Part of a small language model's weights.
Size: width 128, 4 heads of 64, 7.42M parameters.
Each number is 500 + 40 x the weight over the matrix's rms, rounded and kept within 0 to 999. Layers, rows and columns count from 0. Numbers have three digits each.

# down: layer 10 MLP down (transposed), 512x128, rms 0.244, rows 19-118, columns 0-63
# up: layer 10 MLP up, 512x128, rms 0.24, rows 20-119, columns 0-63
down19:485512478488521435452533585497469542510482495485527500490527539522481445438447414451503520524587546522525500507550511470441534491526515497502541521491557478505482506483487474505472524508520456
up20:532574498510552539471520606555482499450468495544482550471472452558484544515477444479501543498576494492504500505524450428542502525553504444490527488490479452508460461498480473544532501456448536
down20:467525475555511499560526434554554476543552553546489542470436455456478533486429524480491494512508471556558443441378449480454475489491613520455504391418529504580533488448476449513452445455469482
up21:516510465485427490489477553491491460538559473556500523475504444530422569453471493486420469590421535531625478538510513526487470526446474509399570543454481511473549490497533457509469497551454510
down21:557509522527470488482521498521505555456414461455493532500482533552478510535517405548557454495434462495455509546493570478519482554589543473417534513450441479532458457481583520563474488462501451
up22:434492521508505539489536503508570454456469538499485513433467534550513561544508551490518484399483482483452499514492603493496480554418512475543558514477488530459559454510451481532524538537516487
down22:530497546561491475473449487516480534503490491504514401549476476477456438470488499483468498522529510492551456478528385538509527475561509544512526475492541522570497482469528508468533518484534495
up23:479501473520539481480486528532529519501496535447528489525445527504506490478572579581543546551528513541432536489487438436550565501563480487475450502530510457526472459511429560570467440589542494
down23:450533502511545472447516539530535473505546498540505510473533458495457472495533474436490457490519466490559506518455566499536431530542520487476468549477488542481510570541489531395486484464461476
up24:527449567527497502491503518543506501526474569541514505549515457596492433497505586475465498490517521463479434525437488467542447435499457466466489452471423513479562542451487527529518477536422460
down24:509443593471513502560482496461533517522479454470427503510488460625455580479570484489521525510412513391460443518432485462522533457526505512535505527492505551499521526411492435471536499474534512
up25:506489536508516512455506507527550528512604507430454522433513453445457546563520502513479563526483581396479448540492484517508549443553451512496503458436435471509500483502541477479440501541478461
down25:522495454529527482530483522499494513499543506591557480524441560493461474396487420527471487481600532495520495478568458517488470529477470464531574521491460504554442514502467513465511569451440498
up26:474469416596499554458522536467493488415533544477540522531491460498541536466427477492510457431506496470517524508568494513431484539573501440512532489453490478532541553457534520507495443472447510
down26:530476492477536473488432451448522550517508541520452579485462456422483507530581481551522506529502567506491545522454488497517533553463519471550513452446587491464507483511449520459415536506551503
up27:576508526466504483448478402495486488505482500493519525440546532507477488544541494496430497498551471540489440468486487540515446465536484492447521526444460500502470478506520548486461407460457560
down27:490513491579515516523527562437433409475491461491475449545435542482482535434456510498502388535436510454468519508526505544502514501478492462475544489545531509411519486476478523526512461500499506
up28:498506471512463531463508481563506488503517436522576520476491530515530483523498485556456483487515525461495499505445490446524483542526435560557465478420521416516516506537558425525492474536460486
down28:490462541487467481582523503521511510523552528559450521463494519501439475476567500506480529473528471524558501462526550520415495446535511525503518496486482546530446515446486563546498499497484426
up29:519523463454513487503490573573513479509491460543523539448412397490489478512555498503551491478515464489538493472491518447475501457478522522489451506579563474530561541501472486533455482484500497
down29:550515497459508463535560549523502560502500491534447609522521475530498507507472498456417463481535546509513471501519539472467495530539494503447473485457493511544483491487384465473469460476484426
up30:466577496531486533494570574544481552537529416546515431487477563453506529507451599498519450473510455542514494426531569528503478514471488567451475535513562568519458458514536501477585471492484493
down30:455492460485456485564480495497559470490499512506542542550562554517465555486471439507504529510531505482498548540461542502515508601492435576514484516553537425446465541449463504575587519514543472
up31:547512489526520536511504418504514528494517517482468492513529511557536530482493464537475483505554531419500530496499503471462540513462517548468499527454531458440527580539540453490492464483494487
down31:444522505463546487528535521538566460483495461507520455441555532522489499572507531476477537419533434496510486456438533531586473481531537494535535535514495477440521528490456529496505524469485546
up32:458405485443543505482415469540411477521440491474507530516509502514505486478516527508559509421512515575500526484466517491527471552508509488526467435519524602474501510488527518484485493536546475
down32:479486519445428514517517431463504482547539454494472470463530491479487496553477511559400481475484526508517520492545462540554468455515477512510460468554435477559471509522499510454489557550433508
up33:508529528516483555470509513465491520499509531505505434474464453521452601499486533539554516433543555531511517545514454535536520520560497453472419491449460509493517455480421422523470453501460536
down33:465484576504492480578518506509565489535480456454452518492529462449554487527460494544466498521408501416472522512496503457529525529457484415570577538559548513435535534530541487438542561515484511
up34:496463499465525549505487417486472486517499581519499478460497554519502503520541557439483568439426492548583511482480455473466454511533507499550431498475448513481510485541551533426555446526494518
down34:448564498486507440459522521537459486501495518516520444495536540458573600499447568517470549531548464485487528502487585535551490473523526559530552503459463502498533530517518458495439508499579494
up35:460504551496552520444482525508587477475442538570493536457515456553524443555486471501505473445461510530540476536501492446516444499500515524474501508420497510548496444467494501562448513463472479
down35:478505449480529491552501431495486510474525514457476470497563539456507495517554556553517453462525506434467463447529493515539525514531469484505400544509522503516516516505494506459567517515478486
up36:480475496496585544571493500507471497486521550543458461508460403503504448442522503496512502484548551472538577529520462571486544524503526501545526534418462506423586516481530447463540508435512518
down36:517441545497543494514421521557493444493507459582412508476545483517491609579554444473502442562463536471461503542428509495496511535479506538485492491576411537530534488499507483503582495509444498
up37:449506507439480523461555496474517530500541506501479544481478551476505430539565557518520539575520488558463440469449476517441489454526474558539597492456516533464554530402532487535496469471427587
down37:483506476530442485479576447461510571443549478497535563480511581527525542463559501436573464462525500537538502492476566517522466510545511513499520473526556512465546522558600491458463471466498438
up38:532460545493520512555540542491560480608550491501544510492456566497546461533515509568488539446513427493562479482451525520543524477478460515526530476464533528386547447471467537518567438490511455
down38:548537462490521514468522512461490563507434542501539555444471477516502484457460500503493438494549479470521536554500527487514521553506436437512506484496394535504508473490476490499490493484559457
up39:593509463465504502547480462466605495525517556494509525495412441445440485515504507555461565517471500497526427495503426535526485538541520517492506435517419521430545497477501533547485490489470468
down39:540443467425510510382513488464476477570429527506509440523450439410532479530512493466557454515433492454520554533479500592496586538443445497434430469507526442483507543487471532513558526447501532
up40:414457521503482467457515444516504478538396511529526524546520545541526526552529489563453561468444493531479487473506514524524469526466480546456513516453484442486510476416534492466488481538441561
down40:475565476519552524472511530480469486380397541537467617574415466474517501448550453480548509472485530588434420516474590514523451525554453574452473481465437500438554460480451490535471468401527490
up41:550504493494443577521365520543485512535537499419489485550447522545554503446411516560425534467504511556434470470502529437435485461507493503504440525529519491506574512508403534535496532481540491
down41:557488485451458525469455468541529518462484515509489548485465452489480523499547475493471503531529516464469519623516563500496476517542503365447512512506545519536479505507522419553415511474462488
up42:498543447485456552524530511511546425512547488536511478449497498515522495476479493521402562468502442455482432520418480514518435472435514566521491539481588530470478512506486569524560507496530528
down42:458514492534430461586470502522440504521499522489555498542555564427462545483442505566517522500528510531470561616496454465481515496449480515534575535412511518473493553547448544469550441525530534
up43:501509507423546570555458476518558499481543477426506510490476509511484515533499505542524491528501463516441512501536540444434536479512585509523552496485485510485494481452538511548555543488531490
down43:457501517508449513488545514548565508513469503499483495498488434496506420489513514491474453552543470482485475464472505511534470517529483511515499464430554486527560488455482532477501524486504463
up44:448506493497548485477500539488449483421507456420431454469532494555535552523480557475436481609588447517522503468537500482460508485476438535524511550582453481509497532557485518449518501487534456
down44:532521510473495494450496440488479472493485477505499497567527469504494509508508474443466533513471516525438422539609486511457530502548518447586483545454525451470502568525558569484497488504522527
up45:455511554528492537483458513561594478527433388418559474481550501501479496479551518474482529396500491530534517510473487434464539536546484486503500482534501500407494527503521491472506524456501432
down45:473500515534491505442541479597485475480507444456484549506550492446459520463487442472497406505469543545476547535417531485511459548520466466459546502490463450507495490490599474485430504481542447
up46:450577516540485515484564513468487465527530506448518519429552476535535481499496528406528526531504455547490492472583514516589490575466475533513532541478499505504499502548469482568495465462446488
down46:496463536503453423494487504504474392445455489455546469461480570475527491540461451522501458474452524533497516448418464460577485454391513496471524522545502517534499448478494509558560518523553484
up47:518483473497497527429527573459515504465495524532503487427521484459524514533528502516516448542451465474497507508450431520516457482481480537477453524549498576529483393434460464520494499496482524
down47:437432560476455543536533491545498544472547491452471425473432444455530570496505399544526473416525507479477469478495474505483522512541536513496527501486527459479489502530552474430460508462555453
up48:551514491503542508457438530546531515482508519446503540482486519570498437498462467422540492461540477487523543467551516571518518514428516543520476535469463497445522475509525423471490483495532534
down48:479523447502500473431558502492452516430513467478429533458400534491463421438547531512510521489465537480513472493511516461508465491497533422461512516586530455551458454508465467481524507544457485
up49:546568534571489524431472504528540445486552451518440499443489532565506527519403439512504478504514621566485469507517454522541464482539549584550509535492461531540505549532540474513516461487458506
down49:569560579538560433483495467463470508436507455462470560522444502489521446523489454512589481488491482544426531434540574466513508480506546483517572527510461536547543526551551524540506535432550522
up50:484490498517446429527480589491447505549503449513463501508536477535477521480488409500513575535436518474446476495640498500564454527473499449540571507472519510475487532448516514535489487482463549
down50:513504568555492506477518449480519552434522520461522451473456497526503436455466572526541516510547492523504513586519484509562524512552465490571564502477525499541488470551524531505520514544559546
up51:419473538495482505511547505507488546565452568493550598499508480526491521509582511451495476476558523540447554477474515482525518450482419503549478487423470390514586534449471483504505500543462516
down51:555443509431516478490488568475490467410508416472461457452460604505484492438479497471543510520500510478506512514456420526526468435558523501464484513542541547462468527492536476537470508454474505
up52:580518531445552570523429482495539529523478558536456516505573485537485562514529520440382511467549470531532488552442511519508446501476508511526535510420557505473591519450501585511525524461519431
down52:477502350482535507523540487505451487476493473458470495501529505486531442512488471443533475495590484493434529501512523541496506476486489527480479570502495560501501468477554556493507464465496456
up53:529506546572508522520519487476457568581540569565584569501526461494430487338471533509451546447502472425485396553513498447499496460538454502529473579467477500512528561514510461541458475518456499
down53:581399557528438512514548503522513535499538499526512473444504561491583471503462537449391472506598502516518488440395510517475469441510604421486522563519527570532421418518565487505482493578460534
up54:491558479519505481461482504513425451533442500526458504480596551438537475514540458510497530490458550520566446467579459477512570512542506476504488529565463408523526531504505534477575523541510486
down54:488485590427485483517524496483467527551415521539535548501454409527466533524527562461468488562518445470438498519465483482482489509494535525491474508486548541457500488496517532512461470488461435
up55:518509520506547486481476501545458477499484532499534531440494468524525505503519412509569507547458579496556486469560515574477488530525494490597510552490562598418499497470514438461466420500412464
down55:504466477490561505539517519629526466459527505546551477497498473513526522542523514556507508429511488509596421460491522492455483470482407538549535474479590585438492487412482504544506527405467530
up56:520510470430498542470519489544462469500513472465503504488494462495522477467420493484410453493522495555492448499454516455469442504494474500531509553562484505532456483555562458440513486504429425
down56:514519457533546414514466462478522514463445553481534452469498527495532486484507460483590420425467524534513515482491566544548499545548459475449515529445542539483523519463551548543472478547535537
up57:501470457520420390557554487492454532578512536491470517501547514507490494510469552544418519530508486495550380506612428497517491501541504563513476398541509501554483517472487433491520469476434441
down57:582413461619526427505542527457603406594497444477502602528578544530441502473503590443441490464542519453484405516479477491436446516536530448440474490492457415533445461557510556461566498441478522
up58:504449461486563538530511525517528513458497477517456477491472428493541493554537523540482498431532532532444491497497541530538515483522554508520513490465532446482471480507459457584596529505489501
down58:529542533487533532552480496504503540468483441559502515454482458494536517527493523459499489520457560531534531460426501472553550465443512454462510497491456545508505514435467529493459573479537492
up59:453577474519530497494518475467540524464521430533470461504563498485445538609471483464476536483519462486560478481505546510480426488490526473508500515547471461486440490492580576480528533485470493
down59:520551503528446466509534551482506537515502514528474537470522467567540579456486515480491447557584542473482488521447478454508476522545391504481538480478439527481564494493525477482508487454475487
up60:533432470357434569509503509504510531522518436514479535471450469460529430463508542481474533520484464437399497502551549494521498474531501493536438490547519517484532466514511494461536495510409448
down60:549495473534545441434539475505498525463402547492469514529512490436474532455460401555502462501550490514573499517507566442568446560479448530550508479509461404491464539465452458493431497457534491
up61:430476609474519537472500509548445485456531477463434485542490504524509523431542459458518506538466496449461489504547514457535522556535459561523447498502503493492460526483436558566403508501528499
down61:505489457500522521536488489508535489501546551478508495530497515472500465504480551464405521436459522479571455447582511516555547486535531480462483514466524507552490492506478477492468402530520465
up62:637523535482530497463510411549556443513452464559521460413496460524482487526515530535582474496477490464509454496490491460602524477515481518443423543510413482488471444562466545441442558525485540
down62:492522509459420508538500440517468540550494479496392514526540482545482501512560491514498496494460475517532623492548482482499437494477507590472491502480488515499453526491432543502452530497517520
up63:477514431511508454543484516531458455525530472517469532458517459494458475467537454529439486435494480514441549393465460505587505567513483508478498449489504447471539427401496482462475526514533491
down63:503482514486504465488492530458527538519487431449491476522482506461518517470518487544525514503499497468564489588498455460558469482510522526496528477534480537475485436496516474455551419436440441
up64:462515510426572484546489524602513483490533491572520495460491471485559454524537526484513493435484459539489399510524446478458547491426459447528502493514396481514506465485542484501551486522440536
down64:474490487454493391573467494479545488479524510534569495453492492456446535568453471505509501487561462595479530503512530444523472489495498553528476459477536563481482516461516582548499514470462504
up65:548541582477535485509539515489533474519511541520561457460547480520467453538604527481462496504503424503490458485606499458499486524540525495492499533548514442546484530505577445573478435554550435
down65:493524505392491517441495487482451451474502448549535500466517530422499441448487388570479518451513565482462541585559532529528530458524542525500471493525530511480537492484579489542458493537493527
up66:496563500454546491486494499516597549516477511517539494534489510495456481499570562529423538503516506517488512475492528485473517532544525479471460450491446500571503462512477485514465515415532531
down66:579438547522467522477504487508513404496503473505532534502470457483498525499494598489450487452535548542512527469449525475495482493546488489493516474459510543527545505442500572530433477457580484
up67:478480572523486467558488466513422430515531505490495535473440511523463417487479536502520412470488476463515547533517491449571561475498498541431517463438443527497542492455451481532495577597460493
down67:479487517471458500475489512495484484479453414519499502520510527483501559508451519439532509485504496494448492498518492534494434522464445545568529511583492497447585477494504477487501488453520535
up68:526448516478528514469546517466499514487440497538506599481510472434503474480529509510413427491475509520607448451522588510488479474437579531444472483531520517504517550494531478505460549501514462
down68:476453509498518534521567479463519487496555494476473458513525546536479512481475477521570554469524515531471489498453409426497450535495495386492577569474521523438490458422502551462523470482535587
up69:471439514452549534465485530463469512478547493419458511447601481425488536551486525546530504469445555460571539493516576493461498544464461510431503500488498560554429456470508469485590440477509454
down69:435509491407436565464429532530543523562531540504545507559452441412490467441476486473518507541502562498416488493590478548561515467558516460536450502523415467478548557471485406441541603484549538
up70:469483526498479550464437481445467580471502492496485520528386499576574482526513526527447492407544484558486438518517538527406525522488455548495438515452554540545490442487498457559422494503501480
down70:445483514535514537516493528530549558492530501488419543383499512528499458489546463452499557531562504459480548476524533449580572483549479433502546447485538387514495547526548541505529465493537467
up71:557526520516480559507433470468491505540540480522443543524485531538571442506531464467494533466498499460476482547509504527465501478454511425505515514478517488466470526529500467497539531549485525
down71:478484477535519505456547480445518456496524473521425538386552566525496533491502466485578512459428512481508505505550520554539480470478553452516506547450539508562464502549463466442508511481510453
up72:481456555507476440530538532503510485500566455466471499498522546508520540521506499539470462484543550523510484487520507474506448564485504438516525448586547491478486531435528467468543441494458531
down72:541490513536539482541476469509483503491540486529484490499497458537487482455498512486569509557532516476561476471484493479515493502550479494511590500490526495521457517484476520473451488488568452
up73:520508569555531503528462512467497432562544454450456510526513467499423484501489517495515568510522541514514500552523516525476466534444491577510503549504536529491487439477532503467536457494536499
down73:549584439505528505472526488550462457505504495478443442499507570502492455478507532552450586498455454440512544478447507520471503584550508550591414531509594531469526547493453492505481531455464500
up74:535526488422451498501451525547494572505541443589556437442527441519501564463557489464532461481571532488507496552521524471465446535543490504417513581500479473519471453433551464470544568548400472
down74:503579562492528515476564394409440525513547581430469547493497452418419542465490522487518465484430520474497475407542518502508487513555484530526502479493447512511457495534523531463542506485529525
up75:523448510465534453507501571449519473499540486566502469531486516552524498491470545475536477456464534447522452462473534482473506540500456431498499460550507506444530479520472476569506512463526449
down75:568489515487523467521533516479523517508480559485570523512488499525492559538493534529543469408458499512539501419512452501468550402541503548475426514457469464488520553537491490472481447445504512
up76:551491531557543456515461452474465509491541440582455455545535556505418493494501421437535504463499543464520516480495504544524458483505546473474496488441574506499562450448523541533458557536475573
down76:551484477497479408511511543447509462507543461541501460554548459532572537534508477533450473467423507452461488525369570514505471524537481469434469416559561454528458505523502463544501402570544431
up77:526428514477548451490426477471494552476534471407469544530445487548514476485443530473512486528482479448478466457480583521571489529516421493487533446511449473473473493436472533419493483541460459
down77:555472531541477513518488504555586471509600433512486487457546444490515505554444467536486522516471474559461474472467546500530544397480497548497515465416477495507500503451495463524524486480485523
up78:454516538506456517533496506530572498543475572550445550484472476495498549494572507524468501453554536474509515504520645497493496538501519481494529439480451410477495461505494463451518493545479499
down78:527479463519538463499514509484463535432506412444535433513477480481485431501433523479481498569417494475499559534515419480484449558476481526555484568509532572523555586519530531505463512488517463
up79:540573450386540547419551505481420483566586524525538476368532531499520514542508491493480501501537468452472516456506509471522535459523568490482514524534519489535561490458426496500442452573532448
down79:522476488478509389470501524506495448494541474527438502533484459518505501514436492540540566518554516476531501577407449477515464410495450532528515507558489525487462486501417442467478435492544477
up80:443525457590500537502531490492411475532426508473533464532495549579538422541567487481434547472574461477487474486540497389480493492521497539518447557517456516424541442497556496508465515444515520
down80:519471446534454554493476469509451540500508540494483553465524479476493519472502499573472537564507519496520498548447528448538534535529487433547509501531450479456482517499461434478506492465488445
up81:492519506464509469498491461524567480406498475491473464512546499516462454496521535515459444496558544532569496493548481507470531481491566523520496488506519555471533484559449457501466451522464443
down81:498478515518481503425426580604439496446486474528508493473529496446471470498489546489445499520524509469481488485506466488525530511561544494490522535543505471514491515447529505503500549461495591
up82:532509568445493533480484494546484511533518479508561572558487549479465509531524484537478401489509542492505435506530453515457477497477558498536525475577526546495465453478425471500517543514532532
down82:486469473467474532510450545543470559564504553458492507482494471451564525519552462556478507541526536499468505636520463561528451462558467509484478560486461430514422544503579480493466573444528487
up83:485470463514560488490514501559508465498491474543502556466455483431579541521487510545557487508506417483587509527494538478504498499534452497503493526481600472491480434484436550499545520536599468
down83:490428535448560563492504555569519551443459553466427478473432564508458495495542504474521429453433460509563525482498515496501499539554520489462443557466470527527549519556595502465508491467444552
up84:423483551524458499504518558440535559499519511564461562539528542483504503500522596442493527555505530468481495521479509519500504553469493514523490536541574486483621439504489492486436445497544495
down84:455429578536512467560435516453555551488480512509494456483592537533533563416475525516496524543492494457448497518530465516456521499487502497478521553507551555505535505493505482486446489507553503
up85:460551477534456513518489533455519484521526495496480500472499498536524458540446608480511510434548509478482479490504448501503525500497493499492492562542526483517579483484521470505505581503508494
down85:500473524523522479559535474440503509537448544510516445538463496516499534522518491524460453516521495488468597475489457501530509380484468474495473502497475528520507474492524504480489490522465549
up86:467503498487483492543482497496487550404443456498491577479472520403394532548523497506478540551450476494489539478446499437470429490478460554452473468523490461470469590493469464531576471495467519
down86:508417548545501493456484516556523464533512462471540464476516461499485482524419538526473522445519541501485482518519469517524537423534496559489483500440463527465511474430463538447523543528513485
up87:483514513472482538470471571537546573452495498460497545508536492504536561499535424489518452416479452553547542471475554487488499509509518517516485483515540488458503489481474489478531525458511461
down87:524463626499508491526455465506494475514458446475479475523514499503521496510510508460466465509535526477509509436478500539491568495544519514503514523543509535534498518429483498530548484495556539
up88:568561581520554463476476530494492511521491433486538492450516442581437564504481455502512538529577542469526516514453507529530544472436546499551486537499436444500519482546513473483512498455452426
down88:461445447508425481476500425483498511446479546452535444507536535416586384472573585547534458494458520497470452450450502469463451458469477516439513456519545519535490543515508445428458504473467464
up89:462493475529525516509498516508530483479448606486489511509486466535474485491524494400569515425509508588491483488498516483558548481473499522529504491459506471577510513406548551547492511497576564
down89:524479488520532486549479500417511442532508475526519482564537524504525501434490464477499559552491536532522422525508513584508492556531504427522513402495509484432468494522517525474578483491459554
up90:456508566446538508439465576415470497565466522486487493492493484452483425531463508486510473511518490467487483515579431533525543490438470452481373518487491445572596511501523493527502552463471472
down90:519484510529543505519552459515583467484417488486476424468481647554543529520498534516436517496462564507498490476519515531520528420495485470541569508551453492563583503568493511554498481486449513
up91:483556530541464437460467515565550560483448524452555412456498419525467547423553490399543521503451503497523463406617472470526524566492495475522442490498452489487497495562495511463488521464534513
down91:483479476497537458496523535532548465501560447529435494454491498502595461550480549475493490518571434467506407520505506556543474502535556534566412490430482528571439502450505481483537494530492484
up92:479482483534509536578540441482512565550459526490424559515509489491490531509429512563427510544478594397507459532482497518427522556501445510519439511501531509544473503511464510523473523382531568
down92:452440497474518484383563487493533472562442466465502520566554485560435625480561529584491429522555523526470482490554505565480477490522524437417433502530485565448493376552513515484506456507482527
up93:458561507445454497502555496462484411496545537564457494453495439498480425507516520500462446474505489519506461502540454533492525514586421457519498496488468477549480435519496485490428540505549505
down93:519459531502498514479437563543527521550522465464579466489512548477507530488460477538510490477533522488498498429559499513529510476468553596511500551444525512447523530466505531509553521474511442
up94:535551472480602529454568422491423473480533530466457529462476550506464509501531514552475460496543502573482478525539507499515496546639479486444461531548456501468530491475517515460462483483459507
down94:525470506461551560434512519466519576462434505437510504422520426370524476458500536468531535425538513523464483463501484497532509491529490535490495550478462492539486520473537497584436562526535619
up95:440485457496465478451497560505474437533575542446440529493486473484499555508494548542531505452531495492501481544450488479502508552542514470528477492512518514531494467521485523478482429559471551
down95:550490569544512519499484459477527495491424459532458455500534536487524489486458497441411472560504490477480534510533491497497532419483499463460527524469485534475470543454515523497448533431522410
up96:520494533554511477469508501554518496554504517491526547481477493460456541542545454518497599472483515530432456397516449481421519519494511486491560594556472523487497518531495531541568459473477499
down96:502469512480535500483462500451543552556517594493481478428473471495433482486474463458504482477488499516480504470522514480497490471563528448522404485491451462553509480430521459513481505469518510
up97:520456483485537506459520567502472558453490591499458500471542521475542555475578583512522460478476475462540501474472533444431541519504557527523441468559432482470567464523482447446545518463474528
down97:514522595535509505519509515454441492480440404528446416473491485552491485527476444480545436486481524491505478583591451498528492541521507473450490509496530518437521475476441520468497457480514526
up98:526460454492442529446469500443596503509485541523379486472434528491605501587514509474478508542614509453440531491519468435455515500539425543457425518485493476500543498473521434522455482487594519
down98:489465512497473485471527507469471569484507542511549486522538515555454553461485538500511539495547544543487451486478528499531447435552504546540484500456505437544547499508462492492505542532452470
up99:454567429492524460551477428485466475555487441478466458513554456470511486455538588487521488505563462499537501488570520471486531547530515519517515540463448474515550553475435507445469539486443503
down99:486499532510486428531506491533460487508424507498582386496530526517497501522482533535403429478512494534456465499514428536515496534520456543523524565417525509494472472542584495469594545528469483
up100:408488512421458514469486505407445477446449514525399542561489483490532448480524461495470523491536522492475402530552452431544444511503451542526432526480480524496561462458524574445460485520525567
down100:517478451455574488506517510571476509475511527543483451471495533448503495425474549568510488475488442498580538445430614505513548510510432472499498536545516450571488473513470493467484509454538424
up101:539542527479495493453461483471452530516515497473445518488506456486514577433519483505484561475537460484460523428532449424572481515490514489498497548423493547413560470557493387496485528462517515
down101:510480498548456510585444501532519495542478497555538480560520514494551465552535577471461444467502402508551480485481573416467494472444436493512482501507507500560556435417491551550436538485433500
up102:570449482480512509480508590528503520498468535483537553493427440495480494485502479454552467556563459530540487528468571533413526490589503531536488464456532505471568550460498473486518532416480488
down102:497464504495524555470552515492487446502464502516469472516417482466400469515492544470494479531499544512487547551523499556512547481552522537485556506642515477503455462535550481527455458494491519
up103:566510513476418540499438491506512541507507502520493522473486444505481528511463500443521556569498490483562490427493535506479479468475490439546482454487538535466575472484579496452605470542487515
down103:539457512484527498505501493504475476557488525538513498486528507489452452444491480534516463490486468485497515517496453511492519528481525530433517525471483482528486590423513508533447501461507484
up104:487421507486504552480500459524493508543523468403464521448552517483507456561560478399526525475510540446458512473506474461448445531457429463496445523515479511526548561566488550528504535500494467
down104:477534474496506425517504458455509535511444485518464471438579559525431532447545492516488469444496508480490525479561516525501529426494511488542489513513455489535494466482476488501497454498499539
up105:524500529481538574518433524496549561519538500526449567493508463450492515483458488449469521479522446464489498492458458468536540575567481440549403538465446516467468504565419472522509496515467557
down105:499445545486480457473590429454484451525451531543535447503554487489482551507482455562489490619477447495533479500521521480449421508519493518500499524450544536475504389428552523424491501539418438
up106:419500462473572556476504540532447480503564571482444563520530526567465504539491518524533585518434477541477480481507504521510506515415422483515492454479518458433518498458469520481549428531577540
down106:590436500508503540473541478493500484466501453563581461521570554464502499498450462501437462484513484545491528491482475538500529496507487549516526582555499472597541471508552519481448528470506495
up107:529575443502511547499520548497452484501480503490432512485425473479514505495517511531496480485501469506556478523466479462481585565517498543491535501415575445526474546426449555501470464487501466
down107:454553516500526462449547586475459515539474443468460541459438504464500519445487546508530491460516487528441490406471518498500466499512533498468483514510491474537629542434551432475517490551419445
up108:561509483439432528489455528582567455501406534501517441414564406477469489575517592451486514405473377443537446473496498487500508466466487483479504533485541504500450522549511512526502521527522486
down108:532596457528544485528529610532476519490484485481420521452568552475499516580505504514472458379450540493582525521540538451518445516501521464498423506513481449459454475510528430519449476541453523
up109:548524467477505446573539545467598536536443490553487489503489497509567533489502550476464525499559457477492496453560482454464450549456501488533474491476566510480500494478471488550561462521432550
down109:491534513488543485496517499488466502523463459520470511448470455474526464445432462485557541492538491429417521450479546511560496501522498495426547526441462469462503476432449516489479515502462541
up110:453507490483455436507550492483500504572500538536538564548521530467466412528491510422486537552501542423532513473470542419527495535460501438465476514541458444506503440520562511492462498510479544
down110:495493530531540551510495464511507502457504474502538507421505519512496482469500521544501436519574538474491498484536479521490509470529510563531500471504526496499497539499480534489473548512509493
up111:587575539455533508480550513594485543437559517583498485446465511516449437520532509464466478458499512515480479552544509516470477556402518488560518515547491494545500522573507463502497482578519466
down111:505451449463478545475564471444513464532459564465472492453492518450493478503504475521567534492441477544478491619516425544547501462466528422488473448467541508513487512447456436473436470441470540
up112:512480487391516518494478500460564568472468531471545498512495507486545524495460569474497521487558552495446437475502483431507493468626441529466549522535521442486522442543473435456546482504481470
down112:532488509510531461484557526564484475454492509531459472570552500490504499528414416518544525502519471480488488481563492542506538481528522485508543539549478545514464491577495566517502558474514484
up113:502575459481530478503469535491564445453540443464489553489503436573449549558592481496436466539505493439453526438537446469444508479533444485529516514499438389468546510553415445494557583499459475
down113:518493528437519468485514511582452445595500489537514454508513503528553488547482547549531482511535427545506460486404491498495515467400543483446546451478437529536558520490552576493425497494530573
up114:539496558472471552454541538514549523509519540532438539536493408459518426500442438474548465503455497517528523556508511480516478572428383491523449512524531478515514453509465541533525495469531532
down114:539453468540476410507504370538469474549494516490529502499452544535455427420509519581445555446505519468490483476549477468559459454483538497472567419433506486496478532548508477507511521475526578
up115:491503468492515473547567565521497511515499503534508586473553518555488502462541476578512499505450485485551463457457518488470441481459486548505412492583494499570566478561487504496516466493543513
down115:461516499543536449513490506463500477541469510509465500508522496512510470439526554436462498501506474545497502524474563536534449592552522489369541489501448514481464480510511443499511535459559481
up116:513485551489525504488441482467483525491476517453506528512405545593513479524461536463542535515473442470525475500518505510539514532554446476542486495483570574457556505544519552482544521504464511
down116:438521443517483513388487565480452552491457495524419459527546426437518517520457498507484521519526570550457602509562519442486525443453540526514478495521495414551451506467552497476447469539425505
up117:467485587518543500553480468573519528545523528537457534574464468476468440463491582483459624480494470512536497440481486548534509471501412455492517501401489455471555476542498496517456513526518428
down117:513562471506470502482450482479548453403434545497515499502572480502519474436507436482550542535443436498414488544462389480481570499497508453552457436530504511488489501437468541482518511510472546
up118:535572491456536520501534521493477535579499392567528493482517501501442561564491483449505527470512454480562476494478491486509502496474492511532511568616587422491466502460512531478549485529570446
down118:443445458522421543520559506531484598508446491439465417451451501461470479563513557490427514504500435596463556477492472532448540491572350497536457508535465474473427437536453485513532488397513482
up119:477592506478512493504496556478538571534528512507499485516523472460512486536479481433368448467471512447437516544401487530483485507504520405543525460559517501467485527523479473540474567517530556